config.toml
head_dim = 64
activation = "swiglu"
norm = "rmsnorm"
norm_eps = 1e-06
positions = "rope"
qk_norm = false
tie_embeddings = false
init_std_qkv = 0.0662
weight_decay = 0.11
lr_head = 0.00456
batch_tokens = [8192, 16384, 32768]
doc_mask = true
steps = 7089
dataset = "wikipedia_en"
Each number is 200 + 20 x the weight over its row's rms, rounded and kept within 0 to 999. Layers, rows and columns count from 0. The size before them is the row's rms in percent of the matrix's.

# layer 6 MLP gate, 320x128, rms 0.137, rows 214-319, columns 64-127
104,177,217,235,227,206,183,206,216,240,185,214,187,192,203,200,193,202,224,228,209,186,179,227,172,184,220,245,208,193,191,182,201,171,233,198,224,203,179,169,191,188,186,214,180,185,217,196,243,201,211,186,201,215,179,204,201,196,197,201,200,178,222,214,176
125,166,205,189,199,211,209,200,207,177,216,220,200,207,172,224,215,211,189,193,227,230,203,257,196,244,200,211,196,183,220,189,184,205,195,225,205,226,231,148,216,211,200,193,189,177,206,234,189,256,215,201,201,186,195,232,218,150,190,190,211,213,195,164,206
106,246,229,241,236,221,221,211,210,188,217,176,201,192,174,235,192,226,220,205,217,194,203,204,197,205,194,179,216,209,214,181,234,223,182,200,176,195,202,185,220,211,200,243,197,199,205,181,200,210,180,189,215,225,191,187,197,175,213,207,235,202,224,214,173
095,203,216,177,202,197,215,226,213,187,176,188,224,194,190,196,193,216,203,214,163,195,169,204,205,250,184,184,201,184,173,218,212,197,196,193,227,209,193,198,194,193,223,209,172,186,216,204,181,223,214,235,184,228,169,166,171,200,187,194,207,184,191,227,219
100,203,220,157,235,191,180,203,196,216,213,177,156,212,173,177,207,235,213,210,202,215,183,226,180,197,218,207,203,231,230,206,210,216,190,209,255,233,207,193,203,217,213,198,174,204,214,190,199,190,197,214,208,189,220,191,192,217,186,218,215,207,189,216,188
091,210,207,212,194,215,213,236,216,216,261,189,217,225,214,208,211,188,209,209,215,194,223,204,192,215,201,159,170,216,201,204,209,185,228,224,193,190,179,216,202,208,189,185,229,203,167,207,198,203,204,201,213,196,218,231,205,230,212,210,164,201,212,211,209
073,191,247,201,240,179,186,236,226,198,225,184,198,224,181,198,184,199,193,231,222,220,229,168,196,167,216,198,197,156,215,206,223,204,209,194,185,191,171,232,199,214,210,167,189,195,191,177,202,212,222,218,184,205,182,189,177,209,180,183,224,189,240,161,235
114,168,219,180,216,178,229,208,204,196,207,212,231,180,201,196,197,200,193,189,226,227,212,182,206,224,199,211,210,198,175,199,215,168,189,218,210,211,216,209,227,180,221,219,207,213,222,233,198,192,163,201,177,228,191,206,186,185,226,186,181,184,218,181,194
097,204,216,196,196,221,204,202,166,214,221,188,224,161,216,205,209,206,221,205,216,169,196,183,224,225,206,207,197,192,190,136,211,203,220,179,205,193,191,194,212,235,216,205,211,206,236,218,206,221,206,158,173,198,180,174,195,160,186,129,236,196,213,201,208
100,189,205,241,224,185,202,206,188,177,224,168,148,215,240,194,237,211,220,197,194,177,162,220,213,226,224,196,192,167,194,169,170,165,203,207,230,211,243,225,199,176,215,188,208,210,197,220,221,208,249,166,202,194,217,214,182,171,217,205,209,191,182,203,211
104,226,286,215,202,182,195,224,207,235,221,207,191,205,208,192,224,200,212,200,186,183,214,208,216,208,169,176,185,207,187,201,212,203,207,209,215,200,178,216,181,171,198,197,205,177,225,188,245,206,224,228,202,196,203,187,211,183,203,195,192,169,217,202,206
106,178,197,212,224,238,200,198,166,199,245,215,198,176,192,244,203,181,218,197,228,209,188,180,190,184,167,197,167,179,199,196,205,156,175,209,213,220,202,189,202,232,249,208,213,201,201,217,183,214,175,196,167,194,184,193,208,186,221,182,170,191,194,205,208
111,154,215,216,194,199,187,190,194,201,207,197,191,194,197,223,202,213,173,198,239,196,171,206,212,200,179,189,221,208,179,212,216,196,200,226,166,190,231,219,213,197,249,214,198,179,215,188,196,236,209,201,191,201,191,197,219,238,186,197,186,198,153,202,182
099,211,225,212,166,193,174,245,213,224,190,220,185,180,204,211,173,189,191,195,178,202,169,195,204,179,240,181,156,159,229,212,206,211,219,200,206,208,195,197,195,194,200,236,219,199,209,198,194,195,213,197,193,206,182,213,174,187,176,197,221,206,181,217,188
080,173,206,213,211,167,196,167,202,195,211,242,211,208,184,207,225,201,185,180,181,212,196,178,215,211,188,204,189,173,149,207,188,238,180,202,171,219,179,191,208,216,198,191,200,238,195,214,179,205,192,190,155,186,202,208,196,218,186,231,192,177,179,207,164
114,232,211,230,240,206,228,197,201,196,175,242,215,207,183,217,205,200,191,205,174,178,226,176,198,200,200,214,191,172,208,229,184,213,194,236,174,177,207,220,217,228,200,168,194,190,200,169,178,209,178,213,191,207,174,183,196,181,173,202,190,176,201,207,184
100,220,224,195,173,218,239,249,188,218,193,177,211,229,222,207,206,216,197,199,156,174,216,215,227,223,186,184,245,201,221,220,189,187,184,210,229,179,206,213,220,176,205,191,160,212,207,201,211,208,174,209,188,203,168,199,199,234,168,190,197,212,169,170,197
104,214,193,200,206,154,204,231,211,174,188,213,242,139,226,199,197,190,169,232,205,193,196,202,201,211,207,211,206,189,224,172,193,216,223,239,204,184,215,220,248,185,218,221,178,225,185,201,218,205,218,209,181,219,198,217,208,177,211,190,217,176,191,205,201
110,203,229,228,192,193,188,190,202,176,235,191,229,198,218,229,197,179,227,229,197,199,182,202,179,200,195,240,192,156,194,191,183,187,202,205,193,219,208,193,200,203,222,193,175,227,221,198,193,193,198,228,185,212,237,186,178,202,180,207,227,188,191,203,225
105,220,220,204,188,205,210,158,195,183,172,187,175,186,180,198,210,221,221,220,185,145,172,208,202,215,205,182,227,188,217,175,206,194,177,195,184,214,191,211,197,215,185,200,195,199,219,159,194,208,187,219,192,211,218,187,199,187,215,199,256,189,203,173,206
124,199,204,166,221,206,234,198,196,210,169,177,190,181,201,218,167,220,223,209,179,205,179,204,216,232,243,214,207,214,201,172,229,161,212,218,237,208,174,179,204,182,245,229,204,210,216,234,207,211,195,195,221,228,173,186,181,182,197,221,199,199,210,179,192
105,241,184,209,219,206,188,196,189,202,174,232,193,219,175,217,191,245,220,182,206,176,195,225,199,194,189,219,188,204,198,207,207,206,196,177,217,191,143,192,176,192,184,181,207,200,220,193,201,202,208,171,214,193,215,166,192,172,181,205,227,208,220,183,193
113,214,193,214,217,219,191,183,209,204,209,181,155,187,207,170,219,237,199,194,193,214,205,182,266,169,212,227,186,174,203,215,197,189,232,202,206,199,185,197,184,186,216,230,219,223,203,211,236,171,146,209,215,184,205,172,168,201,204,220,198,189,193,226,203
113,190,202,203,195,207,228,214,197,210,223,208,189,202,191,218,223,152,207,205,169,198,176,173,198,203,207,219,207,202,216,217,198,203,197,238,124,168,189,193,221,218,215,204,200,186,205,219,215,199,221,207,196,180,212,195,190,224,206,178,175,201,205,193,215
090,170,246,194,188,180,212,215,195,215,219,216,199,212,186,211,196,199,156,200,247,207,155,213,206,215,226,185,188,181,230,188,228,213,186,174,188,200,204,198,251,202,224,171,212,204,226,215,245,223,219,206,229,191,215,215,206,206,191,168,178,178,183,199,192
110,193,212,211,190,224,187,202,174,209,210,201,177,223,195,237,205,217,195,233,189,231,195,204,171,218,208,220,229,216,201,200,168,178,185,202,210,220,196,191,217,199,220,184,173,232,209,199,202,234,211,196,203,191,186,201,194,170,173,197,193,206,192,159,186
094,235,201,207,224,233,208,170,225,194,212,168,183,216,226,196,197,198,233,219,218,199,180,216,209,188,206,187,215,191,216,222,194,203,210,247,191,214,221,222,187,200,211,179,172,231,155,217,192,203,201,203,210,182,216,224,201,209,202,209,213,200,189,223,222
097,199,233,212,175,179,197,213,201,186,185,190,181,221,204,188,215,197,210,211,211,184,192,186,185,164,221,233,184,173,177,199,139,178,194,205,201,186,214,221,169,205,213,208,188,189,180,158,180,202,176,209,230,188,221,191,194,161,203,194,191,218,174,200,198
107,173,227,191,214,201,198,219,178,197,168,195,191,210,199,230,218,194,198,200,201,209,175,215,200,188,175,184,178,202,222,224,201,187,190,209,250,219,185,215,245,190,220,175,166,232,209,195,235,215,206,199,199,196,183,185,154,209,208,215,177,158,188,204,207
093,182,227,237,231,203,194,214,205,170,184,181,199,223,229,181,179,205,194,235,196,179,186,214,224,200,193,195,203,207,189,186,204,202,205,174,232,222,205,185,209,190,174,205,214,191,217,192,188,183,201,183,202,211,185,232,179,180,210,198,196,182,211,187,227
102,213,207,198,184,219,212,213,181,239,225,165,177,214,218,204,216,164,215,204,197,175,196,212,203,174,234,193,204,210,218,202,212,193,219,198,195,216,220,175,161,213,217,172,160,202,158,206,202,225,211,176,169,214,222,222,201,185,200,235,225,201,203,188,194
100,188,207,232,189,227,208,193,214,182,181,181,222,182,200,187,208,201,223,191,224,195,219,196,191,181,205,187,171,181,211,192,176,191,224,198,212,241,207,252,190,191,209,213,205,196,187,196,247,199,203,257,176,224,242,181,177,204,210,188,220,202,176,208,212
071,180,197,210,200,177,204,206,186,217,202,215,153,208,243,181,159,204,216,239,185,200,155,187,224,219,203,203,246,211,222,182,187,197,183,221,210,216,212,180,205,178,204,183,203,203,209,184,161,232,194,201,217,196,200,241,208,185,168,224,195,198,178,207,199
091,243,203,206,179,151,221,195,203,208,204,175,196,211,248,191,195,199,173,207,178,178,176,195,221,200,222,189,224,165,186,226,201,190,199,210,176,215,206,184,213,200,195,191,200,197,214,213,200,187,218,193,206,215,180,221,195,220,182,189,145,157,160,189,198
109,207,234,215,206,199,198,200,211,229,187,191,208,232,203,198,195,209,206,172,197,186,202,194,227,186,233,202,181,169,226,201,204,236,212,194,188,214,225,230,216,180,229,196,198,224,163,194,221,201,216,252,207,245,211,197,190,196,199,186,202,180,182,206,205
102,176,182,175,205,206,216,181,189,229,211,181,163,231,223,186,209,195,210,215,205,200,199,189,219,218,234,229,241,201,219,186,179,176,221,240,224,191,230,168,177,183,206,175,166,203,188,214,200,209,183,180,217,196,229,207,213,168,215,213,206,201,206,196,187
091,191,191,220,187,207,177,188,231,213,215,203,232,226,205,235,199,195,200,207,223,194,220,181,203,162,225,188,201,214,221,185,218,176,233,198,194,212,174,186,196,244,208,221,214,218,204,188,201,199,233,248,185,167,208,243,192,212,165,221,175,203,229,181,218
091,190,226,187,222,207,214,211,206,182,173,220,245,198,246,211,218,234,224,222,220,187,172,211,185,184,231,181,215,167,234,190,235,214,241,234,198,200,202,201,175,212,206,200,213,199,196,184,209,181,186,208,229,201,186,202,176,183,207,195,190,196,213,193,180
078,188,189,222,191,224,196,220,187,185,258,194,190,192,208,224,159,178,201,193,214,223,178,204,206,220,170,196,220,238,179,212,175,178,197,197,176,196,189,188,192,198,190,206,210,215,228,182,190,203,153,202,153,216,207,164,206,197,203,184,214,189,181,208,198
098,176,189,202,209,189,223,205,236,195,218,198,190,210,210,186,192,226,225,175,208,219,173,178,197,191,178,212,188,184,191,203,218,184,225,165,179,207,197,195,144,210,216,192,227,187,186,210,219,180,197,197,204,231,210,213,187,152,211,235,171,224,208,163,203
079,208,175,181,209,214,200,182,214,165,194,213,228,205,182,204,239,202,188,201,203,139,198,202,215,204,195,204,201,186,207,196,194,221,212,240,208,196,193,202,215,168,191,156,195,181,198,158,200,206,215,198,216,216,217,179,185,204,194,194,219,217,215,221,212
097,234,208,214,192,198,207,222,195,233,205,209,230,227,179,205,217,212,199,197,172,173,203,204,198,190,188,198,225,221,188,230,186,196,228,219,213,213,181,180,199,196,197,208,199,205,179,218,235,220,252,171,204,203,198,189,198,205,188,177,201,182,168,149,226
077,198,224,221,219,196,176,177,195,246,205,179,165,177,160,194,167,220,220,236,220,197,185,202,194,176,213,207,201,215,194,199,175,187,208,196,205,235,200,190,174,230,189,212,205,186,241,230,208,216,222,184,233,189,215,205,196,197,204,185,199,202,207,170,194
090,177,228,176,203,216,187,236,217,218,183,228,193,242,187,204,169,192,240,188,228,195,194,230,217,175,209,219,201,212,172,199,180,190,192,199,195,188,189,203,196,189,212,197,212,175,213,199,212,202,232,225,197,177,186,214,155,197,191,180,191,203,215,183,184
089,185,221,192,233,193,207,220,217,190,197,217,208,249,202,187,174,182,240,194,236,223,179,226,214,196,199,206,194,215,187,185,193,200,186,212,172,191,205,208,212,196,215,199,181,190,210,228,208,192,222,198,193,165,184,237,174,205,236,135,199,225,221,171,202
096,159,190,203,226,225,208,212,192,218,207,195,182,197,162,181,220,182,204,211,202,191,224,220,203,173,200,200,220,195,207,208,212,157,207,229,247,211,241,189,184,198,220,210,206,229,228,189,207,207,201,227,209,202,188,200,180,212,223,191,172,187,187,167,155
103,203,187,196,198,189,179,212,212,208,192,194,142,173,163,209,174,190,173,208,204,171,220,187,205,201,196,228,205,162,186,200,191,160,214,215,206,197,218,200,170,187,178,178,187,215,190,232,187,191,195,151,210,229,201,206,195,165,233,193,178,191,201,162,189
098,211,190,194,225,202,146,221,176,208,176,180,155,199,230,197,154,206,205,186,211,229,187,197,202,187,196,195,201,221,160,199,192,195,235,194,182,221,210,185,225,167,220,208,206,244,189,191,216,200,201,206,202,198,216,208,181,198,204,177,153,200,186,196,222
103,208,187,159,155,178,209,184,214,206,203,163,203,203,200,225,197,216,183,214,209,200,189,197,181,208,205,190,223,217,205,222,239,142,220,219,191,185,202,191,188,176,186,197,193,196,203,245,210,199,221,210,185,214,184,197,210,234,172,198,150,187,201,188,206
105,210,211,214,223,200,198,189,206,230,209,186,192,190,216,220,225,217,191,240,204,226,192,209,199,223,217,179,201,174,210,194,209,216,207,241,170,200,183,232,209,192,222,221,192,220,199,211,214,187,173,190,185,194,184,211,187,216,188,213,244,131,204,193,173
106,188,192,199,169,198,182,178,234,214,229,232,168,196,192,164,182,190,214,219,206,174,206,244,192,217,210,214,244,199,190,221,178,181,196,223,196,216,215,192,232,169,207,190,215,192,205,177,192,220,169,205,218,193,219,200,189,216,197,211,183,190,164,198,224
094,179,230,222,225,257,215,207,161,187,182,192,192,206,164,193,212,207,189,183,210,217,188,241,175,211,158,176,185,208,208,183,175,175,201,184,191,181,199,216,180,214,205,196,193,212,222,201,221,215,231,225,201,208,196,199,201,201,202,182,192,190,182,183,202
106,183,229,167,183,181,217,219,196,187,172,197,197,197,188,204,180,195,200,194,196,223,202,206,228,188,208,190,208,207,161,210,177,197,200,193,189,185,210,211,196,180,259,194,181,217,209,208,201,222,187,189,206,197,218,206,207,197,249,183,206,200,188,196,175
121,201,213,180,220,192,182,173,176,199,217,199,214,206,200,179,192,180,203,188,255,209,180,212,160,171,248,224,217,176,178,189,143,200,171,218,202,228,247,205,225,210,207,177,169,216,185,201,221,195,209,190,188,224,210,196,196,200,207,201,205,208,222,193,178
098,170,214,212,192,175,198,188,173,178,248,191,192,217,204,203,236,215,219,240,193,214,217,189,237,198,155,223,191,176,234,188,196,167,206,227,203,246,201,197,213,156,191,168,215,184,220,191,201,198,206,208,198,194,196,214,206,179,184,182,199,182,192,168,210
098,216,260,212,190,173,180,215,205,232,162,225,171,206,170,208,202,179,205,215,221,196,192,184,161,211,233,223,184,214,189,210,180,213,231,199,184,186,197,209,170,184,213,208,194,209,188,197,218,236,223,206,199,208,217,221,188,159,182,202,227,200,204,221,197
099,209,223,216,172,180,208,192,193,184,217,198,219,191,213,217,247,217,211,213,219,170,184,200,227,196,176,202,182,156,179,215,180,232,186,182,184,226,209,195,202,241,187,181,214,205,173,202,233,189,212,201,168,217,197,208,197,147,219,193,213,191,176,171,242
114,212,205,192,219,204,177,204,198,188,206,170,183,215,195,211,189,243,213,244,199,206,156,225,215,215,169,182,213,205,219,163,215,203,184,180,218,217,190,155,223,200,200,202,203,211,230,175,179,195,192,210,224,178,202,192,198,204,207,186,247,177,178,207,209
103,189,188,192,196,220,203,208,167,201,226,189,184,200,188,223,208,196,202,177,164,176,201,195,209,189,200,224,215,201,198,171,184,178,198,233,168,201,199,201,188,175,181,190,237,181,190,197,173,210,186,199,215,218,233,187,192,217,246,161,201,228,195,174,186
089,174,204,177,207,182,215,202,203,194,184,238,223,199,165,218,183,177,195,198,212,216,189,170,179,174,203,248,201,177,160,228,234,224,235,214,225,186,187,201,171,176,203,206,239,204,202,186,194,176,184,210,233,197,210,208,208,162,211,220,198,211,207,193,177
097,181,228,195,178,183,205,241,259,190,154,218,218,229,224,205,167,229,206,167,175,192,181,243,192,237,207,207,186,218,181,187,200,229,206,203,207,214,221,207,208,191,210,219,185,200,202,222,197,228,177,199,212,165,202,193,195,208,195,195,204,205,198,224,179
101,212,191,196,200,193,179,210,219,201,231,155,196,223,205,201,190,217,165,197,199,218,217,212,222,212,263,202,212,201,212,233,220,211,201,229,190,199,182,146,207,201,206,178,201,202,180,192,184,214,173,178,209,231,176,212,179,195,175,189,185,204,212,207,185
094,196,196,202,183,184,233,181,203,213,170,176,206,177,226,181,198,198,195,232,207,211,187,190,203,209,189,198,164,191,194,197,222,190,230,177,224,218,239,207,177,196,196,239,166,228,176,190,214,196,224,187,195,192,204,191,211,184,196,194,206,161,204,205,232
097,200,218,217,210,173,174,208,216,191,217,214,194,214,235,225,198,209,209,201,209,197,175,178,194,178,221,252,220,173,179,237,219,183,184,186,228,221,174,225,225,170,224,204,193,231,237,199,191,188,191,211,240,213,160,249,199,170,212,208,192,185,207,204,214
101,225,184,249,195,176,206,192,195,181,178,203,219,222,231,186,201,167,198,184,212,189,210,231,244,217,195,188,204,190,215,231,226,204,214,186,195,214,222,170,193,195,192,215,219,192,188,183,162,191,198,209,205,215,209,207,192,174,179,241,174,208,186,209,191
115,229,207,227,226,199,204,187,234,233,172,215,215,232,202,230,187,201,200,187,215,187,202,169,155,161,177,188,151,170,167,179,213,223,187,263,187,209,233,187,227,205,191,180,223,153,164,203,184,236,196,216,206,202,201,204,216,207,202,199,228,194,192,221,172
090,200,229,183,188,203,241,195,212,200,183,249,221,183,209,181,227,172,193,217,208,193,216,205,205,202,215,211,178,153,213,186,194,186,228,206,223,208,213,159,241,196,193,189,168,199,157,189,201,224,234,218,186,214,228,219,188,192,261,212,201,184,213,179,206
104,190,244,222,202,157,199,215,178,198,193,218,176,190,255,198,170,210,194,220,202,194,238,219,250,214,223,224,165,180,200,185,206,183,202,203,196,210,168,227,207,234,207,196,174,167,172,205,231,247,170,193,232,218,223,231,202,165,212,207,197,173,199,185,219
103,177,201,195,164,154,198,219,221,200,192,220,176,212,244,186,222,211,215,196,216,216,167,214,192,197,224,219,204,170,176,207,173,171,220,177,221,192,210,220,195,180,192,192,253,217,237,205,196,204,199,216,172,205,223,216,208,222,188,219,193,171,218,213,241
102,208,178,223,178,173,220,209,192,207,182,243,198,206,218,204,200,195,212,183,216,192,232,203,250,223,229,197,207,204,250,196,198,207,189,171,224,207,222,200,234,175,228,183,232,208,188,222,193,214,207,189,152,165,210,229,170,207,193,181,202,215,215,160,215
108,191,228,228,197,176,200,180,212,205,176,181,215,210,208,201,206,235,266,183,217,181,193,171,191,174,194,215,228,221,203,236,200,194,214,201,216,233,188,199,203,195,184,227,152,201,172,164,179,196,230,224,150,188,214,190,196,183,182,232,190,200,200,171,176
105,192,219,202,225,221,217,196,198,183,213,207,195,212,197,175,184,240,174,191,207,227,222,263,224,195,180,187,193,199,180,204,197,200,173,222,230,199,205,240,217,210,227,205,193,180,204,206,188,204,216,216,191,170,189,194,161,210,211,191,183,203,207,164,174
098,197,216,215,204,206,200,239,201,207,210,227,185,209,206,232,208,163,205,235,218,224,196,222,180,191,196,209,177,218,197,171,178,175,221,244,202,205,247,194,192,220,220,170,228,164,193,199,207,197,220,196,192,196,174,206,172,196,205,185,158,195,194,204,207
109,209,213,147,202,191,217,184,188,194,195,214,176,164,174,184,210,205,223,187,177,229,175,241,218,218,183,185,217,195,197,189,189,202,209,187,240,221,234,205,203,204,213,184,192,212,226,210,209,223,189,186,224,191,205,162,176,202,194,210,186,186,224,225,238
114,197,186,201,205,200,198,225,232,207,211,206,158,205,202,247,188,207,194,215,198,200,195,200,208,226,222,209,190,204,196,174,210,169,236,204,188,215,197,176,178,208,221,167,210,207,198,244,197,190,174,187,195,189,196,240,188,203,219,205,230,197,178,189,178
096,200,225,200,195,201,196,237,249,225,162,197,178,218,224,233,208,192,228,184,174,187,196,208,212,207,215,166,171,209,224,167,192,208,187,214,222,187,214,183,192,179,201,205,174,192,200,208,271,209,220,188,184,205,191,232,206,202,186,204,227,187,193,161,199
090,197,216,204,255,225,256,174,201,222,191,204,219,213,167,197,244,169,191,203,201,182,183,195,189,170,227,206,168,232,207,195,205,223,231,204,209,184,200,208,162,184,222,176,174,235,193,217,223,195,213,204,204,230,192,188,215,194,240,183,202,184,204,194,169
108,165,225,165,220,171,201,244,199,200,198,205,191,215,203,197,189,206,195,182,211,196,198,187,212,172,202,205,181,167,217,224,201,200,240,209,191,203,219,235,204,176,253,191,222,211,162,199,192,215,196,231,190,215,206,241,217,197,184,183,174,177,198,204,250
116,203,230,209,203,193,217,228,222,201,221,215,224,234,230,178,183,188,210,185,202,176,175,202,194,209,184,208,220,213,174,191,203,198,192,189,178,165,208,177,206,211,173,176,226,163,233,213,223,192,171,220,192,185,186,217,189,219,192,189,163,194,185,197,233
101,225,195,211,225,201,198,206,211,202,189,219,183,217,202,177,181,182,175,194,188,190,202,219,235,201,181,199,203,195,231,207,206,201,197,167,197,223,199,200,249,137,232,205,188,191,192,209,186,225,196,171,189,173,191,210,175,175,204,159,181,209,199,183,190
096,166,192,183,184,203,237,219,181,204,177,200,170,178,186,217,238,253,207,202,217,197,162,239,217,202,214,201,234,208,202,198,223,165,230,173,230,184,193,191,166,182,204,245,224,185,196,202,228,199,146,178,197,214,248,188,207,218,188,214,218,175,204,179,213
096,169,209,223,198,188,185,205,216,157,221,219,212,180,223,191,176,151,214,231,239,219,178,218,210,173,214,195,209,189,190,187,209,210,188,184,151,206,211,237,217,180,213,213,213,210,210,177,252,213,199,208,206,213,188,208,203,204,247,202,174,216,217,203,201
099,206,222,231,220,181,178,192,209,216,240,206,164,208,209,211,195,222,236,166,210,196,185,195,206,192,170,218,175,190,152,244,185,143,201,186,226,218,170,219,211,157,241,187,211,204,179,215,207,194,216,210,206,210,192,186,177,207,200,180,194,171,197,182,171
098,183,214,219,232,193,211,247,218,193,188,179,200,216,214,214,208,194,207,201,206,185,209,203,209,231,210,217,188,171,211,182,219,167,199,211,223,218,219,178,197,195,214,172,184,192,198,205,200,210,195,213,235,202,200,238,246,206,243,184,194,183,196,174,217
106,174,230,199,212,192,202,174,243,211,211,193,169,210,211,169,175,197,201,198,243,199,184,217,200,188,268,219,194,197,192,200,187,218,214,204,226,190,240,216,200,171,199,164,191,208,184,211,218,204,210,212,198,201,263,188,186,217,157,178,224,196,197,193,195
108,160,198,200,211,216,192,207,207,181,203,182,217,177,213,165,184,188,217,206,222,182,220,195,186,202,221,224,217,192,181,206,223,185,187,197,190,194,217,221,187,172,197,193,208,185,201,236,213,183,210,222,236,237,227,205,198,226,215,166,159,213,201,197,213
099,219,206,180,214,196,171,251,201,193,205,241,189,198,173,210,213,193,227,200,219,209,222,193,188,206,208,226,193,182,194,149,185,220,180,177,211,180,196,191,177,199,205,208,217,251,163,184,213,198,163,212,205,173,246,175,197,169,182,198,208,185,149,180,220
098,196,214,182,197,188,231,238,185,206,183,197,217,214,205,231,155,216,244,185,196,222,176,179,215,223,216,194,195,197,170,195,214,190,205,188,209,196,195,193,183,196,214,262,187,198,180,223,204,199,191,185,182,205,196,208,211,159,236,179,188,205,170,183,203
104,189,252,223,218,228,234,214,203,184,186,187,203,200,234,220,194,225,238,201,188,179,212,189,183,209,214,181,176,195,226,177,195,201,189,178,206,190,209,166,213,218,238,196,231,203,219,218,227,202,181,232,211,215,210,225,169,171,222,184,213,159,186,205,223
104,210,235,221,211,188,231,220,216,233,228,211,191,240,213,189,200,204,233,220,180,235,196,193,180,212,187,216,147,183,172,213,206,184,215,196,175,178,175,182,202,174,228,224,186,175,205,222,188,184,193,205,160,209,209,223,194,217,203,182,182,206,229,213,177
094,207,215,149,210,197,217,217,208,188,171,221,216,211,189,206,219,221,212,190,210,215,178,211,192,220,177,190,194,213,216,251,235,160,239,203,232,203,183,182,190,200,194,220,179,210,213,192,188,167,210,181,206,228,206,208,189,202,217,218,177,178,224,158,240
100,219,210,209,209,223,223,217,181,173,192,198,222,247,177,200,204,195,158,171,238,199,218,176,210,235,200,209,196,188,225,178,219,222,199,192,208,210,207,228,220,197,227,229,230,181,171,198,198,244,203,210,201,217,234,219,202,188,190,190,178,210,182,203,217
109,203,236,194,206,204,196,223,216,239,214,179,216,200,204,221,225,207,216,161,223,180,218,197,164,212,211,205,200,205,169,203,221,194,260,210,210,199,197,204,155,226,205,224,229,186,220,204,240,203,202,233,177,201,184,196,200,241,185,214,181,195,187,178,222
115,241,197,214,246,210,189,187,188,220,192,190,201,215,184,204,198,204,207,203,205,183,202,203,210,168,178,183,226,179,220,223,152,229,174,247,176,201,240,251,225,188,209,199,203,238,184,202,195,217,212,185,208,169,191,178,178,217,214,204,172,182,172,202,176
114,188,234,185,196,233,201,210,208,244,206,197,230,211,191,214,218,204,192,171,170,217,162,201,198,177,206,217,162,190,212,224,185,182,212,242,200,226,188,200,219,192,217,185,194,218,197,221,208,190,213,218,198,203,193,237,175,231,209,177,202,185,225,204,218
090,198,209,210,195,194,162,240,170,198,176,213,239,202,229,217,178,157,178,208,207,188,173,212,234,210,207,184,199,178,217,165,215,255,178,236,174,197,215,179,210,232,213,209,222,207,189,251,211,220,201,202,190,215,167,227,220,202,183,209,184,195,161,167,192
094,168,231,214,221,183,204,199,204,182,197,171,186,183,230,193,196,175,205,189,217,206,221,183,184,145,207,226,200,178,217,198,216,150,214,176,184,215,186,220,233,205,239,180,209,155,194,217,212,254,190,246,202,188,197,226,204,185,223,188,185,225,186,227,205
093,189,212,217,215,209,199,180,209,225,195,226,177,202,215,208,213,209,207,194,171,204,183,237,195,192,198,198,203,181,222,151,149,201,199,218,207,222,206,218,193,221,205,199,186,200,204,198,196,212,182,217,191,260,255,193,190,180,221,225,216,187,218,189,213
092,198,244,194,209,205,183,202,211,197,207,188,191,180,174,204,211,200,174,237,202,213,173,192,214,180,211,207,199,175,162,207,187,162,223,241,192,174,250,199,179,194,222,197,195,189,180,191,249,184,202,226,202,195,207,186,148,213,225,208,197,175,164,196,197
054,193,187,217,209,188,176,217,198,222,212,206,205,202,202,236,210,187,176,216,206,221,194,212,215,172,191,190,236,176,172,236,190,190,157,181,186,211,238,191,198,178,199,229,183,214,218,196,206,174,228,202,196,204,229,189,219,207,201,191,177,201,203,215,204
108,209,221,190,192,181,222,191,226,183,208,171,192,221,178,227,201,228,208,199,188,174,198,207,201,201,206,213,204,208,193,216,200,172,195,207,209,215,224,156,175,184,175,177,188,198,255,195,178,203,197,216,200,198,238,216,198,233,169,211,232,137,171,172,200
095,207,225,175,198,222,205,209,177,199,180,207,204,207,197,242,214,198,173,190,196,186,178,230,176,235,189,190,168,200,199,156,219,218,225,204,196,198,174,222,174,223,200,208,193,163,204,199,234,236,184,206,218,218,180,196,205,205,215,204,202,209,237,218,203
079,199,227,191,193,204,184,187,175,206,228,156,171,211,194,224,191,203,186,195,192,211,190,206,220,191,221,172,215,210,206,159,213,164,177,151,213,214,196,224,184,164,212,216,187,213,209,246,236,199,217,226,222,210,186,183,190,210,211,205,195,213,197,182,212
101,175,191,215,178,193,237,249,225,214,213,210,185,199,222,234,206,233,199,177,193,226,239,195,221,190,219,198,199,211,215,178,202,196,200,206,219,204,228,192,151,201,219,203,216,200,160,219,201,207,156,205,206,201,215,206,198,224,187,210,194,190,184,172,197
104,186,246,171,200,174,218,193,238,189,240,162,187,211,182,235,213,214,222,175,210,197,171,200,193,207,222,210,204,230,197,196,178,231,220,203,174,202,203,183,182,212,201,205,211,201,200,204,217,225,203,208,210,207,198,237,228,187,205,182,205,190,187,188,217
104,188,202,223,167,175,218,218,197,215,180,202,184,195,248,215,186,184,240,238,192,222,199,205,190,148,188,189,218,213,162,230,197,201,228,192,171,212,216,193,237,218,180,200,199,201,206,191,179,210,175,246,196,188,206,202,203,178,217,193,178,171,172,208,201